Part of a small language model's weights: local attention windows.
Each number is 128 + 24 x the weight over its row's rms, rounded and kept within 0 to 255. Layers, rows and columns count from 0. Numbers have three digits each. The size before them is the row's rms in percent of the matrix's.

# q: layer 23 attention query, 384x384, rms 0.0484, rows 304-319, columns 288-383
# k: layer 23 attention key, 384x384, rms 0.0472, rows 304-319, columns 288-383
# v: layer 23 attention value, 384x384, rms 0.0482, rows 256-308, columns 288-383
# o: layer 23 attention output (transposed), 384x384, rms 0.0439, rows 256-308, columns 288-383
q304 090:129121123130063138107088168152161122126167152098152104145127147112110167073142119121156165114119132157094139093108160103142103098147112115157112125119106094081104132083110129147096073097170102113073108052126128108111123100149144130083185138153106098158170119090121122118127136127118133126
k304 090:118130135110108101083093112151149170123145136162118075125103137106113164094116098130104144186167132169108159103151127122145101075151139151152132113125145134101138098078094110125116096124094116159118112091116112165115144114175154142122143100147089102135147136106106148153128103131131090151
q305 100:131126125126088123101104125102152114084152124079150088157176101127166114144143122117130121141158130147108171118148137145171132139123119132134140153068138118117127113144115175102122110134108120145134141151114116146153125116102117086160096131157118113158137170118101160143129076128151130148
k305 098:147141131095116148106093095137142122109096114122191126097124139116201148122091162119110107159146143122110178124187171160137108110120126131136160127123112104119144098161116175135153082159161117132130113136090139120145147110139148086118135078123105129171134115106116118125182155160152172140
q306 100:101102147157079131122093153177138081143123139123114125122125154113084171120122148120137167147149114135125154142120116080172142117100125132133104109117165100111143119110137089150108133118125154110156152109137114162081111119130133151054129157119129067173121114144132117137150135161147184161
k306 101:114133110129133110116101151176144103127122135137126076149113145074117204116132119124103145149098178155122149147143108108113117130145118088141138112155134088090102130077111119112114082136106112134157147122117118147136148154146145177078131094107131090188120092141125133145163090137152148160
q307 098:132131170121125119116132116132156131053134175108148138114095051152134130118120159134134099139150133139195118152111127140145129156085131146072130137099092167201138145127131160182128170126131148170099139174149142087131140089120086107167094146136120170099161154112104102109123114162127114117
k307 098:106144149118106120123115107119147173111137141117148127120107146161100147132100160141135145149186135120154165105147099150163166125104132163131125145107108119173132088135102127181092122107127128151133126122115117138148100104142117068141125180180056154121128108140102107138121104114115124127
q308 108:145149126145134094159138130162144147094116116140139138136173101107136120152159115127148090138158114100160129112104146135133122132098141120127156101101112126131132115127120100121134114091128173157099122193119131117121087101124096092147083135148157107092110165126123139135106106148110128159
k308 104:114150146108149089166132102109147096086129097136198121136158120089139163095133126137125100086142139100141172124123157168098126129138146127124172100122116100138130111149111116135136100129165144163094178171104133115110104129123105067138074124099136098118070129125151107141123159128140132149
q309 094:120138089086120152188149123123105132164119101156134124123140117141165123124141113106129105111136162104120145126125104131089147122160137118144134121152124157118145135168115137137137123153167106140133132160138087114126170173095173135107092130126163141146085135150184125106122174134108106113
k309 093:169101108113128159199162102104100133167117112129112167134146109112159125129141131125144129113094167109094102145079148133099178139102128124102138136143133149137166109139150151154131140114159116134117118163157161091104163156056129171111100113121189128146123141143178103089103180148098121107
q310 097:151104118145108126131132098133125141144162083113170125119077123086146096146135175114139119138140104110132127084140106150093131137134098140128115126129136153158144124160096121097155143132127149140139162129133101123114110108118124137143164117148097116179098100132143121099153128160145101121
k310 096:142147129114133134161117118121132109135096099125125129157101138103118133109165165114154102083065134092131095130122077136041134143068128087101080154161098094101139176123120154098124133119140095110121154133113142090123163116106169145124166114127153093166095100118140121091175162138146137090
q311 104:104145155146150127129113121118123080082078122132116124148166120118120118125084113128150148139137089136149149168144106105171140121079151131095129150104155101176125108119161092147113148160092146134203136168125110157131151133100110130135085170112134117115123146115096110168125122123158193155
k311 104:123087121129168144148123161139105112101099152081202140114150132112142147138093115114104146138134153153143167138133148112179135145131139098172162105084155103150079119135165134151132133128136126120175106113143129149154094145095110103105087116111147173164123105137141098145118103130144184144
q312 083:120135125135100102089097133134144125113159133114127116141172115126123165124132124109116102153114120147123123122154177121175110155119130110134105122097097128101108145091145148093096093119091126121091118135093142112113116086116139077167135111136130151143141171117065140166097121138115100152
k312 084:112162131122096151081096137126139145112121118125150148098129137116156129124077113123107117162162113113141171092169160165210079099156130138160153080121122147155138106132115132118162101144090153145154109122098129149120120123168120063132132125118096126121123130133080141156145123139113110175
q313 086:124138092130159164131129125094086152140124099161160148115150151142116091176108123140136130128170138103120127139168113123089132158125157160130156152136170112141137131197124122120129137152082126122148152163129145121109093150112145136145116155116161139144100135141141143122135156100155141129
k313 086:134093118161143152158163137103098090143129109110143164145172146095166123160143127152126118088097113097115085160113162115119112173127128124111128151113145130105098165176166135120142112119154125085110107139142149061126151130098127161095110127117176111144123130142172137128170170104142178109
q314 090:108149120159086128144130102074151120111141088083097085140151110137143115125136096118144126101169130164085170135135107113152131112130119112117127139105143098052175126134103120097120125131111090128133110101113111167145098139116134117143124099172113115129152120149107170143116074129136124169
k314 092:134145105105117113112136103111121084112093107107161112154103095159148148109141163101136108159147146150140150116124168164096122090146084090120152118116093126104123130106091158078149084155148087176102139125105125151096154113102146142124140092118106154128138115118103132117119150140150156147
q315 102:133128160144090126095108109136153101104113077067185156174129146121161113141132144125130136127142137153119165121155093156097132153102129164135126132108123115140142126150136113108144103134095161147114123127110100134134101104109132097148101138135121155173101145138112113137146049131137133147
k315 102:153137134123100120100117147156118142114072095069192146142093127138153165084109163115139117160112161121128135123128146183090159175123164111130128120141101096109110152160094172102154049133132119111137103119109136132164158112135170123145124137103131133174104151072115107114185136134128174133
q316 107:140121129131127149188128143143143159129152132148167149134101075133141137115157134134120097132123174103167118119086136158096127131153147136134132117139075156115152173132108142165140132073176155154043115152119126077105130097104133106121119151114137157094119160112152129111101125129074107111
k316 108:128135120123110129127124102125144177121142106144144140121118120125124152098117144145129146133144141110138133116132126173097191112150162155139112112129103143131182106157086129149126096103115152162078135142117120137122094117116100084143104165146102130106123174108138113134117141119095094126
q317 105:137099119122144156091116124109093115165173149129129103086091130147123128160113157127103180131130122110176125123158163136158142185120132106188119119087119132112122108161143129126123129164132108128146088125139135152123140115118121146127144147156119155118125132126155140120115164116110107109
k317 104:149133151161140137170109097110132130165094136175073119097095133114151147167142120139108102092093115110097092152142143090140118157121156137193110165102142105079130144162175150154141144147138106119175100131126091120119142126146105167107144115145139125152137095140132168123172118123090107115
q318 085:137129131156159140159146138131149135103127154144139107072130062141123117128148121127124112103155169105158150120091104086130125093105129143068151145130155143144151124165109127168120191123178148122143172147136158100114127139110130147134069174095143095106099094137148112119102155140141149120
k318 084:115151102144164106147167121109104121132137089109145135115149131124164159171151153135106132111108149120116152178120130107090130111091093143105145151131137123128119121111126113139082141091165137136133133151145143090132091122099130158107095111143141125134101103139148093111096179161164124119
q319 090:125129104125149098038127103115127099088132128100146152189120168144124146175101133130120103158125100151130126182177146147153124166094129133129140162103139124161087086115168134105088087115068129139116112177133176140152079113139123101155107104130131164128139181112092135148147103136117145147
k319 090:125120136128121151098123148136130132107124124131184143105103126144142098151098111153096117111175098144123118105159163144189118157159149156146138121109121115157111132168130134155148110166119136112144105125110142130166119112157144072134122157107108148096151130124097154134180093120126159151
v256 086:167093125144125097144128123089140120092148164150106115122180166135128156152111130088154106109139106123151118101106142150124108140126156084158141150163171146148113147144164128120139146112129111159104108119140161135125123113110081112127100103086150112122124136137167125105143132158095126116
o256 099:120163119113143140109118148151127142102149139114106141132160084139141112138147130117150121144101139092186090124126128133132117135135136113116136130142105166117116136154111084131130143117089130162120153178152126111143137127119116137168139147110195142126124141127147107109131126150093157160
v257 089:105091191153141162085117142177131142145126097123151079085115117142116135123097105169100170115110129149142119094114141125101161142144153086168146109106112130097140124162127115095118113125172113105129145104122089143091188069157140112123144172141144112125124148096108127160135142145135096148
o257 082:147105128117134138102153118116156148097121102153146113145125114150142134130152158138093137132112146123128176154144099137109141138145096081119127144093136117146122100120156122134101153125143128114129138136146152127119107105113116110158093141141131100122121125140121129108078098155078114100
v258 103:129132115095107162105145128145092134169113142109122130156070127109117103149139158148079092144120180116141157148116107151172130115150100121102151128133102123097158100103144125137108107125099154112143124140072126140124104147119163121160118151147105100119149153141118155152106153114165098130
o258 103:096119134135143130155132140123141137079077150130173129169130121117141191133116123129140162104147094155100146103145142103098162120140137134126111114121122112137105126113112150105160128105109126111125132119113136134158176118144143147112118114142106116117155121142145110108140131134128154110
v259 098:141161160100142102122126175161109088163117077127143110112103133117164122101192115133145131134115145134104116150143130092128109125119147133109164078114130099115086177150120109128155117084105134106122150133143130090127119122124150169109163136079162133137063118143149121127130135121110153105
o259 092:137080129159087119123136146106106144147101116109110124114094115142125136108100125106152102124147130142150138113136114139092116134151139149152163135159093113160104123111106154118097065149128076127134158122100165114177131144124163101130107087118234131165070157109118140127139163129145119107
v260 082:093118135119125122137125118151138116087133134133115099150070099116093131155088106123088100151112127107117084103108169149105111148132089137102142155122114141126159134110137112083110104167126189134161092104082112137146156118148164117137146122118141141137149134104116145179151146098145143136
o260 088:114073134092133101119189100121139081152122126146186111120107103148133153116147135108087101105117119150137145147107101120117167136135142123136105120133114080157124097117104124116114168128131151104099138168145159128143086121092116104132101136152098141096111152146133135102072118149123144132
v261 103:163112119077148118174134121128154063085106108123136082115153125125133124128146123086108175106125153093114149102081116183170104118119124156098104140079133155121122121100149137066156159128152075144115134132143134153126156118114130126109189138160145127101157135140145120143097122180130142070
o261 108:111092135138160140117141139134083133149122122153131159122125126166112130103130128128135099131097142138147137136138096121145167154138145150129143118140112113095147127150071138178130190120121197108098102157155113104095108130157155122121153160136110164140118109119116071123116122116138093170
v262 086:108169156094126116114103145152100115145113052125144128158048121108111145121147126160089139163130195114117153116171103122129151113102100149123158124102130104109126127133104137134152096123118174101129143110101115104093140150120155159108160152106121110139128108130088090164090141095157131128
o262 092:147102097137110097119139118115146138130100106106162132161089140131149150134111120094128112107149084144084147105138149098092116113143116168182116141119098091088096111143101161116138070132144102133120084111151149140145093133130124106112122114135137139166110143092095168135107115077136144151
v263 103:147151098100124100163150101122116121084166152158145138117123149142109110163134082132116128107153117164145090102120176150137153120134115127122132149124176125152140118140113120121143123127092151118150140140145137143163118096127124107109107156145107128141121127107141116149102067133103142121
o263 103:138093100132193124131152107102141147152134141098145140106163125091135088147148148089101178167120138093180078122131115123159138118135088130137171117152096124107138143115055124141124153117114155152107156154117099106104082130145110125108173159134085152125104139091149083146149130111140137130
v264 095:141090147121155131092114098128120128146165168154134110104156121111093133133093175094142113163158120144152133127101120154156126139104176116119103146084120137185126139100137142118132136148126131142170146127130164154137125145160118136148114116127083076106131126107153154137109148148133123115
o264 079:121099107146150131145150118138135144135118124134092128107126107119107089138102132113122134128157096156144134150154134134149141119120147096139153129117133137108157143115108138133109152149139161116103102139135115142105098113121104115092124183134018148115115141132101138128091151105129128139
v265 086:134128083172170129155122133170081142136116122177179133118103121139106146110104138112139126180153151124126112121146107144128157100086162117126120164064135142153139144143131129110152117147130145088145180090140168141150156120129162169140135165115150083111122133109138130138081129112154144117
o265 076:157128157125142114118151149104143118107133126117131166159169113136154114105133124129094142168152100153129154105130137125106100124122117123140079077116111077138095125159099143165172149128147138132131123135158160102159125092129104107096155147119106155138088174098097099119076117106128135140
v266 098:152162100128102111106143127115069157147160142148196152172115120163065101099129165104139139132124165117125122136096141166096103153117157100095121150095107107142183128125123087105143151143084176098152168146100141114144097151103129118141135119118104084111110138104142136137143157130109133095
o266 100:132117150125152146112161095103132141123105121122149128156076118122137141119100132118105141127128105151144124145164149127124161142154154106118115092162110118152117079139079142148166118150153126147161141087125149147082131120119121142064179171137132157123114115143115099135116128155154136162
v267 099:167105136119120116117174100165154099157149155135136111143103124137113166160119112107113123124140126116113127105121110161103096103093108120113163157107187147100123140102120071078125171106125124148126138077121135153102103130107144127108158135118142115126136124164127158153103124142143138105
o267 113:093118144110126115105139149130119125126124105112181137161093105152189158145142156113111101095089147120123145146138123125098120086102125159150101120116091106115101116187083159138133113096148147125140125164148138114133098116099134136110123166123106153127125147115151101131108129141105145183
v268 087:132125088148153119139156108089147164139150196075129145150107101120120103156079140128170128130127062175123142131138126141115106159123096140136093147134114153183131122127126132105120158141144130138119114137125130140139194148136134114152119132160123157144159177112110113132166139123135126130
o268 092:108182155126158167120147135152117136086130120167127111122151127178104130131168109163092156115125173097127090158090135118152132147094184095088114117125178134112110114124176118133146161101171119121119128125139153156097103148131120151113117083130067138098156094160155127134116119140119120158
v269 088:107100153124141111146139129135138143120167142117168124134161088156125160122089141133130145160109115167152141129132137143103118162076146136133132125101109150180149095113143114126119125154124147157129167116098124133114195117167137117120157112172120139153148130117142126144126192103154140114
o269 098:121144125164151160129159078169127135129123073151149111123087122150133124138141145108101137091102138120095137178150135123145128099104168089130127139147137149083108135117142152098114141146156138109133086104154133125100099087088142158102134162148000107081168119153127122100102133127093101163
v270 104:125108138122168162132154110175118150124109125113113089108085091146114128126117132142128154122077138113175140146133126120142130131095137142129133161099085103129108093136141146129113170102136151116067130122142094124122148124126181138075141165134190120165131157143113116114106171129121121122
o270 072:117113130117137105110159136120121095118132126113141152155113067112147119148128114139116128141154129160089136135118125105104129145107114131118151130100165129142141087120144177117139106137134144147134096161117149105161118115114098099159114147154172112113114119128094134153085104122142139148
v271 089:138136150102151143144165083099128113185118149124123115105102162124139142179151162130134149111176168113133139105128067136135134122113120096143147116111168115118104171078126113138157141114151111163148130111144175131145136148118106162133140133120145080073131057134088139118073141159138137089
o271 107:146158104158117095132105187143100138111114152150136159146135112167121131116141096098154089156112115143148109129148143149129094130133139135156108120144074135137123145190089112143151128090087179110123117158117126104147114126144122110124163145086195156165113161090116110128102132103082168127
v272 088:096133108137098122139112067140187107143146135120143151146140157121167181102137139154073100135114153128107135122145136123121099093104093149145160171183156140131119107106127095106106141147134089132156128114091151140147149121124113125162117129147105138126168068185143134156107106111138138118
o272 093:136141103101104123118097124146128107110153108158123119140136168124148121144172127090157122107113123120112146112105127133101122116134091142132104120146139131125163168159139117079124111136099169119111121131112110106124129150123135187137144105128062133127135132105141121109119103126075153134
v273 102:136143157123108151129150122126135146170137130110090114144047102145105111151108142161102113118130129110098100124125110134127112124151118149138144136133112100099158085110141124125114104123140161126133071099070141144103105123103140122097143131151095156177146133129088170131144189141106124136
o273 097:117055107101105100138180113112093100148133138138156138145103111135137141127125143113094095115152100144099147144131151081114097136090110129137119145059143127143116097093147151104117132132113118125150141166106123127145110130116121135109140161150087090134122107155107146126109167113130169114
v274 099:092187144114136076131118127129114115125146106111124161162107138105122135104154141134109136137124124154116127108132103138099126116125084134085163108122187144124107153128100113148157156145102160135114163151117126089125119129106109134127155110108117118130130118137157121132092117128143130104
o274 098:166077081114128149136139111091128130128075094092143116115117148122132122130121078090147105083136124117127101137118173117142153141150126146156104142127117110099116101153113169118140075138144100123116091086124122139115125160133138091108157125106138186208126145106132171116122130137132108145
v275 082:146145111136117087175143118106155124090114180133133139129172196108096088142121135127154135101138111107093169122096117112130115155152137099129108113148173158093116168128144137116135129091110090140148133169136133119146137131115084102143112119140120140129107176134138140119132094121118126136
o275 086:137131114113131137113123142128121189095139119143132097134167151151154156111146087158140151139121171069186085121118113147167133129152142140129126133137095109111118130134113107143138155124129135158096149118126105127088137121164127144148127111153110176145173099132168117144174117141100086114
v276 094:089164090114106121146136108124135114131152127124106115144100167105117151162163145116103101130093160092097135142098136126139102101127104120141110159143122115092122106107168146102103131161116172110131104155076130108119124171100123135107161086146122131155173102170158160122165137105127113133
o276 090:126109097087126093125116096146144083130125135124139099130098087146172116119166092118143097108161128152123154137106139121128130109127136174130123131151105111142138119157095137117148114118114143104097091138109101126149124118091168147116122179139103173107127114125151127111096115104127132133
v277 090:126122121131126113119095089125227108125141144135088135129141135098155151164098101130110125090173103142089128139142117117126127111166109120128115115109107132106093124105091118129108138133148080170141109142114091134142117101153131112138118103144096137109134099140086131118142163152137151149
o277 100:126139110114098119133098150177106068152132132160139112096109166132142138106140148079132106114140152116125149155138147102141128147122117157147123196118139166119191148113189121112125129139103179105100132138128122091132104187119126136152097121139065123145154097140130158120138133135113118098
v278 087:117150124123109121124159143124155075105184126139079162158127178122160160106179106094126142124082131137079154139119114074123109114105104154117136127130185133120121101098147078098090132093119126118131149151097126137163111163083127136103134124113137152140134096171114120130183095144112109149
o278 085:135136121142118106115115099112118136125142101080154108153093142112172114128178129133147125122108172106171112116119140172117112100122102210109143101145116147129164140152137138140130099138137114140143126098119141097127125148111125149125117148135148164167119137083117136124130120135121165117
v279 092:153160121102153128111150140097076133088110125129155135118170127162129102104140106132168132125156153121171146136110131141151133157143144128123126131133101120127057174181099182160145152131098091131102145156216149101147138148116086114127132135115140165092120116112133103085113103134109143136
o279 092:130140159154167135151077156152137171135128141130083151125167112110111132143073122160132125157109132117184116113126134132170145123165158115139149119139099151164125136133160095140146111148141109115101121122118111142117154126156125119133105120109235113109124153140121130178142113111169094143
v280 102:127118125087153177092124127097140154152116072099136113103076064156150134111154130181135161120143097115130115107156139136117116112129120136106133110110081098135083099161107147136140136096115050108088115129172125129101140074138135121152148150141125159083128142100080108127123126134137173137
o280 098:143100140163144145105117134129112124130142104130088129093109122114085115148121130143152109134112145122078130140149129134134107161124132109135144168111149142166121131105172157111144128119130147142172095089108167139152131167161097115173131080112162083124158135115089155154121149144161153125
v281 093:149149137112143161158147159154077129095092107126130107124122140129050087141107111092101109129127159094109129115103124165135129130093151102075133145092102088129107132119172174123133107161137137108170163127115139140116167140127142107144151110103138100120143108102143111145156171141126093110
o281 081:138094145150146111153135124117146141142118142124155089157095106150150134108116123143125148136151122145170142164144115119116146119129125139123132085132107103139148105122101119150171151126132153115113114130113153127136108117131106121088102196158120153134092135122095129143101119116156142135
v282 092:124152142131135097117130117152098126154138151172117096121140132140110105177161146135152134130136131162143190146099104107126115175135181158168052164072110108172161144131151100095121128118137173154151143151066086119135087164130123141126126145140113084177109132119107137126158157127088168139
o282 085:157095130160140122074154135136175158115119121127100128151109128115064105144108146145107157137168114161126128125145115109127127123118144113127107146135125162129140073121094110114145117132156162117115153118125113103144121108132129126096133166144106150094109104166108142150144140144146119095
v283 091:118142110098124108118136144136154130119153159128072168165101171088132126143129128117119071093155104180125117127141132127119056129185113130129121142179143123127126147148165116137135116134113158165079089130103122085103058179111114148135088077099135126178128136136135146095182134125129102140
o283 090:128130164115083136111087146158137109098147154107147119142109123124125122137142141123156100052153128113108088153083154107106127078130134162096132143122133160105145104142149121094126082141141095118155142120101103155197163137129098147134098129094146134125107129137142176140144136154149165149
v284 087:148117169100147174119151122135103147133150118140153111093136103126103069129100128126160140144145124125164133118119137153159134178107167131110117093097092097138109143160126134109136102112127107110168165112152151174138146132166144123145150119134117108103111125113121123122116160126141121128
o284 092:099140142184156152134131163126132193138100121170120144100080134126075146123087143098095159112128107154159109165171107170128117135127176080131140099122105147136111142098089113160096151143145096124129129123130148129120123131116111149088092163111101123099148134113106097116124139106150133149
v285 096:102186166159161099163111142089082128093108111145148104087145149164101066122126110168144123130144153147161147118158140097136154154159172098151134126114139106124116147161151185181171093160161156142133157144116105138126150131119134105138098144140109120139118136097132122094096128127105109141
o285 092:164117087139155139111134126124168184131117155114119107129181117108110131125103148122102142165159104099157115130140129136144097140147108058151125121125087154135144116100116109126169124125130148133117105110126147142138087109146121126134123132118132136159118146127129135169138116113129109106
v286 087:110145128109119065115125141107143085146146188105094138169122151115140113128157149114157121105133139142108124159109122111102125147175117128125159139155125105133125130098123120136110119089134116138124134127103144143131113150109116115141102111123120141129097098155134150106185150148106122150
o286 087:135158134137143136158127149169101176108127154139124115130131135110110135141122120117148113116141152152185105126117140141119112156151139114107161100161127157150117147143173096113145114165106129125130177140101138120151133139123120180129121082097197105131120114134131125126182144157108142122
v287 093:118111153161130154151095148148152126160128111147099150104096138143132166145088144116107121147134120120098123128180109124119172106088144141114111152093140153127129151097135166098142142148173138120150146088113140159149136097118152138138139145135143072122150109111135164143102122143159096103
o287 088:158092125095096094118145146113123081140120133110140157170152106144155137131140113125125115137152101159123153121115128122106113118108107149165088092125148090123124113128135144138148139127139161110112109137142128129172094141109112088109127157121137161172089150119126132105076109108126136130
v288 104:099153158097147142102156140151120112108136125131128115133123129110092101164165117139113118147158140121163176147047157133144107147127117117128151173140095126117121149136157123139096147132078164163150096159131112098102098169133116126098137089143120145125166114158164135141135169125131170142
o288 110:136130148130146116169100141150158126126103154144130105132107100126131115143093106153122134112137119155147130097129123123124158137147138146097167131130134136128159128165113150137125148136137108095114089150158115151161182072126155098111091155143184118057130134148128128121096131136145077121
v289 105:140159119088134134156174148093139128081099113096101099137173120110162127083181124140113131110093186121122185153142134110134127146105127140095100108133132108120089113154120134164107113115104086114097142169171140124159145173118126135129133114100157123102110087141142116083138101138130104146
o289 104:142178128201122130126116136133118138132157131153116111138100153115110129125097104152173139143133143131138118120121090143129123142142137148118138120125134156175190158114171102142154119135147092126106101092103140143106176148146116127157127118132195129129153109136082152145155100107174130123
v290 094:100159166105132151090124107136146123149137111130143144096124114161174133076154108152170180132163100124090175117134096071132132123124131140134114124134128128096115152123073134152129141134125065130112146150186123147151134112128126106139142159148125146090137140123123126102103094145158139140
o290 090:173124136142122165138106112127130180104175129133061138128159177122094130140121112156121112120115150116127140112113143180123113146130141114123108134117144132138151155115168128123127092135160150141161120047118105146096138155181157133143101084106128126151168130132139138150123123137125106092
v291 093:103113142117135165151121165159147097146130117128103132133089123108154184141149154105127124175071108103139130113159120131096142126045113139127143114149159171136094138134158134096140173127119120120115149135128151121117139154108131164084132101100191121146132135142142135119146099127134116133
o291 095:110137141126102089128110140138115092129122103102123122145111115135157139145148068139154129106118133108096101111113142135110114094112145189166119125171151106110100133174126149127152119110139103127129070113129146140116117143098133106141122143132229147152111155092131143122130153109098133133
v292 100:102106152144120147101112112142161139147163181160095171119107129133099139151076135111113118119151091155129098128136162161126160117151091138141126152111135162135167099100142116100093126142137133148144154095087127181142135096127142103132080152151095090092158119136116162170130129106137141143
o292 085:120124136096155088124132109136144113147126141147140138138137101107138150150146159105101137132111139126142108139138151114138117119114090137152138080155167148129123146130130142100138171149128166098121114154174143115143110126125081144095120157132057101153113136154168117119096109126092135119
v293 089:150086081102098151085096133124103126084111080150133136184167128138123117066125141120096129125126172117163152139093139172133139105188141173091124151119089127104139127146120156150114090129154110082092130115117134109099112118126130129204110142107134121112112138136122123139131141084109135134
o293 086:119108151133155143110085103112164153129143148126125128126118144085128115130094141134165139137138119141119167133118102104130137170146096119079106104106138131137113121102116108119098147157114114145130133109102142105142170147117099174101122113135091135127139148151089134149166094135162129151
v294 098:136161109145085092138110104149120145135125121153141115102182131143123135141117093126137148139150149160133150124115112129211134095127165106166120142107120142104147099141143143125125127142122151145122138130117115128101128114127139105123128149193084154166109163126150147143092114111083116097
o294 092:136068104122130145102145103114142158106137128132120127134148141120142107130096150117110138135150139127114170138138117117127140120119088101106127148095137128065146112103072156125092142109111161151118125148125097113105122118138155152108151162152000130102149110149131109120138137123101081085
v295 096:106147142142147089183106157124070129104088097154103084107078097136066074172106125146126135129131169114110106130125119129106160128126128150076132132093103076119121149122143199159152133134147154129100132145116121101096146117125185131135120126110177096153099164131134093093119180130114103101
o295 075:157096135114159118120160146111115131120122159088166142141136078117137105120117123124112123150172119149133130143133127112123124143104119128134125118107105113133136088099105160157157124127115140134123124151096158118179099129121090086130121137141199167151078150130092135158103124137186135143
v296 097:160093086105090165128102121140145170152124112157094155161073110131133134156099155143105082125137142091116104132173115146123096106141105156108089166124097122127183111095141097119107117144127182099124066087100121134108100145119154162134131130133122127155148104133083157136141156111167115105
o296 094:108120130104105127114130129119130061139147140124140147133105136128122123110129154108109113118156102182069176109123126106110103126084129125126091100079154114129120094100110140118125147136113115130170142145136130119186151146105136140119137116145028123104139130156088127128124128150156160139
v297 092:124128117120097174124140097128167146116123130084096165154132164112166132161129164161110125125104131119165164128135106120133120162131102148147107099187135136101124158127142091117111168122146110146121054128121100114113096140118098137116118102123136133142154142151092133134146087131121106158
o297 068:122175130141106133109115146139131105105125119149143116125113172129111159131149104138144131090105138121085116134116135127130138104122157144135090145119151125111118131151154087112111113111120093132136113095131110158112173144121162174174138101114138127121179094144148130124143108140111125121
v298 087:102126160146139165188115111172142181153079113109156176122120106119118104156121151162112108152143194100143119102207107141123118187070109139145104119140157141116103151142148133141171145111139175139113145125121102100117193143130151133132134127131151125149104139114092107115078094065167109098
o298 091:117171122154121119081115171168107134103120129136166145129129156149132173114118088111117163112144103141095118111131103134131184061147136115160097111144100130093107098137094132129123118136130100117118088081133139149122103126124119108114140138138153154137151127110132128150121111113125099155
v299 095:100115115178141166104097083121151140135142128127103117126154130125131159152140130124113112132164161161108143143120116123163153081140135113125108152105107130124147129123091120129069092154163059098158125114149115172143126115144139154153119159156114100090147103118099138127118107108162115144
o299 099:144159150140136122151105146113135130067160171155108146149151164106136097121127137119125119145121125153154190126107120112111089152129110126118112130112134137156153188124174074136138153132129185128100135103124098142108156156135141130139118113111015129124161119140115146101112092124112143059
v300 106:142116103200126149138140116140127150111084124109156110146144155128082122095110106108142123114141147101140141155068132136121139130154129079158150151127114125097152130104144134121109097112127141105115087117126114145167140147121118118123128148126142147123132123155097121138124107106104141116
o300 107:113175130083147121136134132124147143077148159142139107124149135160160133086132117164081123167113149115169179108105126146110134132138114095068117103120125138146093128125118080146113139138126111130101187143173102120101140088136169139128125113138047107091145106144175121153097084113087105124
v301 101:149130177077148152097152143137099113187141122093129155126100111157147098110150134148103138125116109104108107139170136131123118169115120163103135129159114133106107146150117139112140158130123126112153143119121164122109136090115136102126145145127142146114133141105104160124127150132141127107
o301 104:110046160125114123114136140136086120149104116141163146141073098140126162144119129132142124090134135139129110151135121114119146144138153130149142111136144097155108135118151166105131120146146113108156124100096134152145104133132136125110106136119252117154102144135128125121135170145135121161
v302 101:098113117150141118083132140136137099087145140117127114147139110143118179109140142110135132135126115147145184147100087109076127125102127167082128132102149146171147132113109108141120160158139127145124155155109105131134119121161096151156127121124117118117147136112128122140116082111144149143
o302 102:147104115163151160133128068117153151113139101078114128132111176097113112167132103146106143125113141131117151172133141119153155083132127127112105143126135141092118121099132137170100110150181131100120091057114093124086091110119134127104131127109000150125169163148087149147150115132140128131
v303 107:135092123169160151100156074155166179116140163135176172109129103162123122160089142124144113138186111125139128152128132140115120122110136116128098175089127159169158145108104092139136158158121139161158153129162121182194147137153130140125121174160088105083145150090107137129084085111161173120
o303 095:114165130133163138128124129144123116135146122157127163125168162115094130129147124126081161129131117131127108125128133131164156137125158065116123098127129156133148133132129144139139168136177155111118110096152126140099131119142131126100144115104000133107175129190141112139092130135117108145
v304 102:120119157127122095094112131169104086131131142172139089115175132097111190126114127091115141150115119139137113113127115146155130104153148157147174161131149155103110136119130151092155131133134133149123154088100140153125105125144113122127154114108141110137132170138148142141090154149117118144
o304 097:102042105081097150110152130141116149123108101122132145135145080137152116142113152112131093101126117143127169134117128115111141123149126135129148153137122102101101114137093153113095114148113169110111135207147112100129106097087146120127099178125124128150081133140135121106098147093067125165
v305 092:106103094139118121142125159071103134155158189151116148141114181113144161144105141084128115069104092163094106133142156123126146123136116101141107120139163130179138135131162128113104135096083170112149138139114143126119079158115131135124102126147151121155146132119156152124210133109106120119
o305 082:142182160112108134160108131146141131126124152089102121129157100135130126123162112144163156122125180113153082112103161121142112141152144163096141099196136139142101131145159095146148117124130106120158169129138118128176168131121099128132141124116177138110103132110163085113144146123104147109
v306 088:138160113122121147162111131154152142130168132137156154127117178138151140119136123087124114155121111141082153095135104128180126127045127118141085108131151163149122133089140112083101142140110122093194148124132164156134131145111122122115167096170094133160143091127148144154118124132122143107
o306 076:142138131144134139153115101134138126139111112136127107110113167156134139117146097140128154128127133116142124135132124146129137103125163162154111111157133108093125153159112110139145144109128116115123120088147097133083131139130156169088134147130045146098149127096149102101138149117092110109
v307 094:166120116093111153060122119114097138133141143146152127163142084107098150094135129110157147154117115096118127149134115149132079150136158151090135166137113112167103138161109120104109165098080105100137107113158147132104082163104085126145133123101125152148123175110121150142150164154129168128
o307 102:138072168138124161151144127125125127143147082142092097160091115130105128169073169165164105106122128145098158132146141128117109149126149137115140137118155101129100119159130164147121090161145105161151120140136158138127159125134116146135141127130169092118103121132082138150142155124160135179
v308 090:152121069103127114157136098151157120101140119172158179105169125149159125130121092143135134124152126131123153118159107113136107114104119145131101189115174150165151122124090065106129162135118109163126155113179124155135137147110117149101132162158124160158112122122129161110097065104112150118
o308 087:113119139123143138127115125123129112163187120122113143134147165123137127140132146129119122135097124100107102111092118130143090118102096139143106099139121122080131143148110135119121145117153147144120124125129095138102142117138145144118142125147043132122147155138140093173169151108127091137